{"hidden_size": 96, "head_dim": 32, "intermediate_size": 576, "vocab_size": 4010, "rope_theta": 10000.0, "qk_norm": false, "init_std_down": 0.00931, "learning_rate": 0.00484, "lr_mult_o": 1.41, "beta2": 0.95, "lr_head": 0.0112, "decay_fraction": 0.765, "max_seq_len": 1024, "doc_mask": true, "max_steps": 2961}
Each number is 128 + 32 x the weight over its row's rms, rounded and kept within 0 to 255. Layers, rows and columns count from 0. Numbers have three digits each. The size before them is the row's rms in percent of the matrix's.

# q: layer 8 attention query, 64x96, rms 0.135, rows 37-63, columns 0-95
# k: layer 8 attention key, 64x96, rms 0.144, rows 37-63, columns 0-95
# v: layer 8 attention value, 64x96, rms 0.274, rows 32-36, columns 0-95
# o: layer 8 attention output (transposed), 64x96, rms 0.327, rows 32-36, columns 0-95
q37 085:119093134112139107169130090144109154078119122140117167079120142097154088164103176073167185116116124124168103102118130079138158117066155121146116055199126115182128097170089113124093187108098151120134172110139150107169208166168097111118128101095110138076130102158143177071157144079102114115
k37 090:091195119129140123092140138135139051166111136133135099179203108121069182121162142109119114119156146111134160162080112137119139124167120093078153086119071110091165119138150133073178105182120103092123076041115084113144156133097107074167137145167147166126100112107156117181131138169154129088
q38 095:105145064108065137085111120120096059085160118136147136136116160113147099156122099115080061164154144155081122088190145096144106117074160112196144129089105090146096046109112136114072122112159127170137078173110121161122108118139141147122107146144096145076145100168147144046181127120121128145
k38 092:186100125139119102087144158081169118191152074091150167083134109099198132127149143186115068150129144138071137210190108156099121149119169116092120180113080123115096133079153147140097132146174063112094116123114114142154120110185176150143173142114145115140078139164086093130123116145162135134
q39 099:153126136141130139131138151131067180093085137099104105112111133118150138187122188066082123106141127190153065095134158100136108107164107073126178132140112167135058160105209088111113174128131080134165101095147196067083096120156159083122158168123102104110111109139121113133160127099079098125
k39 102:144138156106088080111132094099134152114146078117111127155159097133077145135126154118120116128131076124097119151152157116085148137156184144145103164075165080137163112124114160137165131185108206146075165087123072094108127167047154087142137100183110141115115068084154133105106140185147212150
q40 098:134113116109113129237201111135091137076095140108115203102164136170134114144119099057160140121172140139101089138121145123103101120158127072182124119177146177115131155129129114160106181082144131134186141112198104143090130157125131116159114118175087152139150077126138167111169088117146086174
k40 104:118125166146108178136109124120130158111123148121091075123073079057092179145117149129080126110111091109154158170118121133139111095169124135099159092115136085157154155180120118105123185085077143046070161086070142140123166118140125075183144122088109068125086092133145073162096132155165161124
q41 103:147098134174161132161171117183114216147145078072126153099119124117189101128150117115152169106087212153185151122125126109083151147134139109111139096090142088166140094118120125109116145123159092141141100086153137012119215144184121173095099116123130129126133133142148088124118110136108120101
k41 098:103159123118089114068166119106135105171109134160162093131190109068140093164160152125137135135154114157117125200117127122124163150169106093183173109122170129108131108093121117084153173194145136074145096179163130135105131125136115058165160147117170129119093065150153138127087180082136127037
q42 098:114076169109109082144097102122194066135144087175123159119152155133151150124129111119171165110105101100109116071049114138110139122192102120098100101117131188094106193122084142155204135100157112132191075121131164091119074148116099128153093134147116185129158121168088137119107104165087154133
k42 100:138159124086110145143132191180153146115095165161183127126129087212171107077087111150167111160111112146125112125167147196116091117112134156103101119173167189076140118182130177102138181121160137096157128140168067139165155125105115140142140130097134167139151134159079106189153091135137090194
q43 102:178135121146153126204154099172126184154119129108116220098105150130168127148116153091146151162110178124153127198149144139157135136158138115147080104077172076140130120137092160093139126112112131109175169139172125117152146133236117154099114137150187131109161150174090162147151129164178158158
k43 091:109128164137138165126138111114132151130064113149126121148148068082110172180145175151118180120094066116160102193093168120110147143140115072121173099083143162110158131140120087136136121157111133138086116154125113071150133147104080136106175105100162155137053135096207116147128209121118200096
q44 104:079174166130111181117144112158129117134115136120123043100112077115153110189116135064105102115153114147149107107131129141060118122082091110105158184172169181146155067100217105133129126162133113180131122074165174139097163157132110131094127070119116144114129073090170172134150138117113103110
k44 096:131082170132129152098159137142073107141106154120093097121128083157072114084181141121122090135122120132127125153104128104104121142142122146130135159131137123130137197193163124145153151085077170111114084113123097071095075165054156067112136108139106099137123071044127095189115106114224119133
q45 094:149079146119094138159126171114159107117134134118087117111200150135176091151174129124104136125175126141135133130105132094085093138120121048100128161160149164054116171124156089161170129148159112133173083093128157000146112167187109094152169163133126117155083149125101099122111130122114090109
k45 094:124184158111108111163167084109111107128071164170090064124111190153153159145143160119094146118179133145100098121155093133100064069159123128178169101127140096078091120120120181110189191122112156167174132150184102180112154107136162130137157133119114164101148108103093145107125066189142107127
q46 097:152106122135072100185126104096105101146124113131142063102133128125121170112131108160086151155132120143154127110111101184112116105137074115103174121052058139099141144098192120153104128192080102034104150110081102143166144142114090116197176106173132150160164172104133115142080098131116098148
k46 104:105113155085167120161117109196060123140136163143126165136095179099155135111099102146147162077152142105154131169135121134126104171153132096166069069146151114104069111143147150140052130115123062088121157192106139095161143102145124165119078141069128140133154203130080157105144078148099132176
q47 104:150096155135137107122135094157161067112146136208165141143187129152133119100147102098137133178151088127103176126120128186111155150105141188072111137118146158099130147125124130100175117115139200129112125143167077175184116135141116114186133113127154139181124092077164157195054209113126138158
k47 083:093168097122114113186164145033110117116116147106133115098099102131184170176115200106099123105145131115124102115169099135117131148103150129145140161137152145079065161109154115165072121141126125093096097042167157213160141157099150088126191124150109137167134100134077107134122107115089136177
q48 117:134142145106191103109090148047155111153123136192116119137195165089109164123160118096107153097146119137093127145080099163145136154182135158121149099175138136134134188134163127157136137184138174134144108183128144124144136083107199139128172137132210155129095182102158116070111171063102154126
k48 105:203099106098164120147098156103105161169114114059096100089110187101153137187088134145104111170144143165152157170162157116150089129201133177153125157119169183095114172120100155126122141129140094087072142082124165097149123140119199117157151195146138099117142161108092126160149088111092103165
q49 105:092173117096135194160164183116125106196140153155118124097174130158119078120111222120127125123130121157132099185139062161134146128098120106131131129232127155172122096118137186152077125093166139143121118140139147143087204111106125097164112118168136166087141142149119136141158162113181121168
k49 100:072149146107153154127129114160095113121136095123165121162172093168142116103177141099132108046084149178094133169100126137125119153113103104061152096147041102119138082146122099176151087186102157153176137133114090108083140093164109076115200175169153124108116131152175091104136130110181118155
q50 090:171174102099167133190153133146142112094115142140139151126119068105056099064123101155137111177156150120126164140123169159035112173086140099041099119132147076156121095122110158116162132089137101136151146135089092109140133091168114102197119082115158137118170119086100143122177073107124101131
k50 111:126167114125094139131173126105119083150088111099183131172092125086143132119099107127139096120128143093136124136082144104066122150122146110138117145110147094181152132122122085151150139227144133156109104148171171106111082172152145129173203092171156149177147125085196169134097124043143196102
q51 102:164141129211097115146078144075121140115162151115144105125107121124126145139172149132090148147214171183113135090137183134133153121137109097151158211169127132141151105110145074143086189113170123155116104128120179167157134140163112061123132133142123159058127144155174077076189151152118110141
k51 101:175179131149125119104147119164112138107147122060093149114079092158137118120146115157132128143155123156182177159131140153111156111082106107133157135164131118136053214134084065150143167116169161115122108091148132100167086131131169003143139162129111176124150117193128133148171100130160134112
q52 090:117131143112161117120081054190151132123108070118147153111122150117132127109121082036170192124090104107126117101167101159077106119175154122066120092155082089135086102074150114175128121122089141125173182127101090120117083126190102179151107155092134110142178136149121172114117090142136081114
k52 121:158108099075149146139150067189142132175102085137163158122138168178109167115080134133151159148146125166171165138130095167107088128164061166111129101143126140138143101100091149158075074121120117151190196110075166136138133164153101161144155067081129147199170123157124183099102124144116117150
q53 101:145154151106089108160137133115156113115097124183151098134093109130120132077137139193151128160163111119041178138113131176110199117082100139089122137137115108087163180141124120174210116102136105078144119159126093172140149093096093062158173074123100175139094101133171095184120146145154091129
k53 104:156128182149136099121094128114145095158135136168080100105176157101111117093150200131117153163166114142112141097114126130160169128083118203136172132156074156155132139175148068171145104120151170122132109142090127070092101124107153039130130188072117099132078064120170097103162151165153110144
q54 099:118109177123125098173091095151155091101104115153129162136066117164117095152122095137094127159181140142137113161139199152144125119075099130120104153124173145089169127122055150177161139163145204176090132102113121146142127101190154141152222138144128151106100175129147109088149125145121122219
k54 112:086106115141119144112137073108095088093133121135109127141105105147087123149136091138103136136182227152095143118113162153131128133135133118132115195118119150137214131153101075146159160172111184127086058071137136129156128168158160095120160140217105122127154131107175087109140164093208129133
q55 093:121125124106142147094151126177150137122107124120134130135171124126153036108189111075172125108098127153137115144093124122112129111126081060136158216100088120176111150091101067097152109148150108081183091146139187122114101136099158100143149126195143195076142172102114173130168149122119069142
k55 093:092125054150166150115107120118172136099132144122192101134176146131168156102175129119182148124100122093145111166097131173109131083092087092048141165101137098114104129108197135137184094133139088148087132127143129157142164090171164124168159141133195186193110181102162151153177119103122128134
q56 117:095121162116051164098092164114086135126085127102162115091104135135160091171094153098119150097061168164074016092175136127144079134117134026130158089159147144138110117084162149135116151143133150178121083154132119120100147105139131141154186140077132116138117126136110117099127163085106119112
k56 117:085092142124136141084145157066163106123145133078158163075145129153185158206147143123131102099161117143094078149100143125053113145133200110097118135195089149126143120103180160099074150138151136119101113102130106128156152127161096104085117113128160176108054142164130114132167169162085114191
q57 108:133111149132156078081130096126107121112112163148126064130167120125080137129110111145129110124086100129133119172182106119125116122191155111193085172126080093125125092140117139115117060140108132095112111130093178169142110083152126113156109138053110067059126194107147098043071099122071115120
k57 103:178132120140171130092132071124171137120157088168088196125129165149120162086135107111119114121098100093114096183160132140130098084127159122085037104081114054128160167163140130139134107142110132139172146089120074176156195100163102099100101114105096187138164183104099109120094113133100148089
q58 101:159049135108129112152091060094163157070148079075118124139140173125151106121136182110112167114087124102081126115145085131145135168114105112153107128108211156158159103105079090129163099069080168119147185101142126109136120090128160135124103154130096111058127130183110144072151147100164105084
k58 103:092126170165131162098120099097170138167173088091123124125084187141094148139157155116125120140104082071100138089087077121147114164198078134134121130125096151136127096141114105117214058132118113103164150083129143080161086136167209171141150143083077111084093143131145119131156102104084137104
q59 103:141149117114134144166091092131120122090117189138078142129153150093120108130106137155139161154136156174052121129093171153137157139094171091134100195115206102073160161149104080123117129116069153137187130119187128161150189153139150119117187155106150184102115166141155162100201090114091114131
k59 104:130127147128111137118109133162090158127101096154112070087106102081126156152110150153140183084102121137137088132099110127116041163117150140066148137119152129092166160100119119073182163117075150150059119099116185118090126127167143051128136134081131143143116192112160064165146051101104144159
q60 098:120107105091085118083133079173181089106161149145131160129105158053123138164163141128100146144170095144130145177090066201119095134139203091118099088122099144128130143103108156128106127122079122088128092081134132146131172136152160155122132140159147091122107093085112175023128113126156192149
k60 104:114145098136105145108129137147164093153158115159144122109123115136145165130160116116129103104070126164125167133069106144134114207192087109133134132098184199120109148114080180140172118102123157147089095079149118065040129133112207131128106107185120149177127143080128134095095167125102135197
q61 111:110112178134131130104149156127165153110091115169158086085112124166129153105077149152137110106089119098124139075126148108161119146123159051065080223189089078114133141125091091145181125096134151125113113102139086116129142189155111115118145166116133135135160106155081133185125161104214155178
k61 101:107146143110180101110134135117099107155113134136149160138084124133107143120090129154163146134070136156120109128093083116184128159102150156129086121159101117132083090170128107193129102100088115126124135166099051110149186197185111170094170132139181124170079177099104072197157136133151068077
q62 113:088118165158144136139138131084148137080076141109094126052113198049135129158132124109147163154130103066063184144079121122155115156103189154118105154126097141197160165130113104137155162072108079132145147124110163041153114115152123072095126149141117161103080128133098117126101131133157132093
k62 093:101159130151121130096126142135138144078097147099114072105131130113124100141122159098145123166117117150102147169153155056156157135096121193109102100116228167096163100154116140085177071151129131187125189142137112102138097150144219093108142145102117176069090109130117122177156171112105072109
q63 121:097159130123146114165100159116146066080104162169143110126101151161122098140115121098183105154189159146097115051163082186094143122055129171159097159203105115081119167102140138163118174138123126112106133175132138185159137130137085127100126093124096108173129119176110121127141215095156111154
k63 121:122118148177169101155121176096106109078050090098138076112139154159125164180161094144162134131187167135130124128176102133107159099075118114133115148134106102108125193118163107141141180139104119147116130148079125104157088128135066113142136160188146104162149152184076075134154209179150115167
v32 063:103138156074078128140149137121119121145086129107150099188156132162091156202088126130141183189118102138155113096123166159110123087088093136138124182161132145146157087115143142049194136126154171124174153128081137107139075118210123132142104112126168155111172143129102101085124123165152087053
o32 066:143135124105114069125156099136156155110129124091126138114103142155149176093149066125166131123138097146113074139150091130103151118107130124147143132103155121205205129093096101114137083136123222103145094134107104135154152103217133163185107128157072161141154149159113123039191124125143184128
v33 049:130110189162141115123125195123172133167104108072105176155162117162110138122160128056157151144122084127113126185123090132108124160167094146144135103097141170146095121126181127133152132110103092180189125079135138107091112107141159164166068145111075120140034047132102114133176104171133125106
o33 052:151198152116179152102099141168158101094137116116092131118119157132095103104109099094131119177102123111033132088111140083153148124114157148152116176073196138201139146128109164134188136135118111120139126105149145119095153140098138154107124126107113122063119046126199165113152045169118133104
v34 057:138124122142080098100176150124213136138126105099081097144137084149111109052123146169084133068138118189073142122104085073101158130136149166111107188143123101158141138110137160079134090156089157050140126131144139087163123169054144060136116140088152131175144149114155110146133169154127108135
o34 056:142110074118197051108126122115130117110099065154089108110117129150102093098136135101117105159116117163167129107195078109101175106140130118101179194188148140157118118093125100107117116127119131098089079124122133052110079116087128119141111185062125126128123178120177068113136197105168127145
v35 059:126117150120096148165176162148026153145124137145136110080123094149150098079206106145073124169163122112174149128107120169126095128123153111192115138089179172123116039164142140120156178159125158103109089139158127137120171096131137153146157167086132120142153142080183074066130137106138116135
o35 059:119130150083094170129153163176096188134170115083099042184102115125144170146107117135080189173144132106154186143154114138138130139146174115140091158124089111156121115150185120046107165136097145130108099111135076125153181155091107127117100100089110167067115145092093138128158142111150138056
v36 053:125134092123114151122128148140127095131105143137083105148123110149129184155156084181126129118085127152087044127150132163191085163152111094121153156082083167111190083174169180087096196169149077102143143155135125147131137128069114169144077148128055157168147134110106141106150181156131093154
o36 050:083154104104155052119182177158095108131131130105120127106122085113139114159158122213144130139126070135197172155102083102099125160131118099105131054097154148173160132154107143101088137088123080162118086160139035117078131168088138130123071113159150134124137150125145104114071132146091119156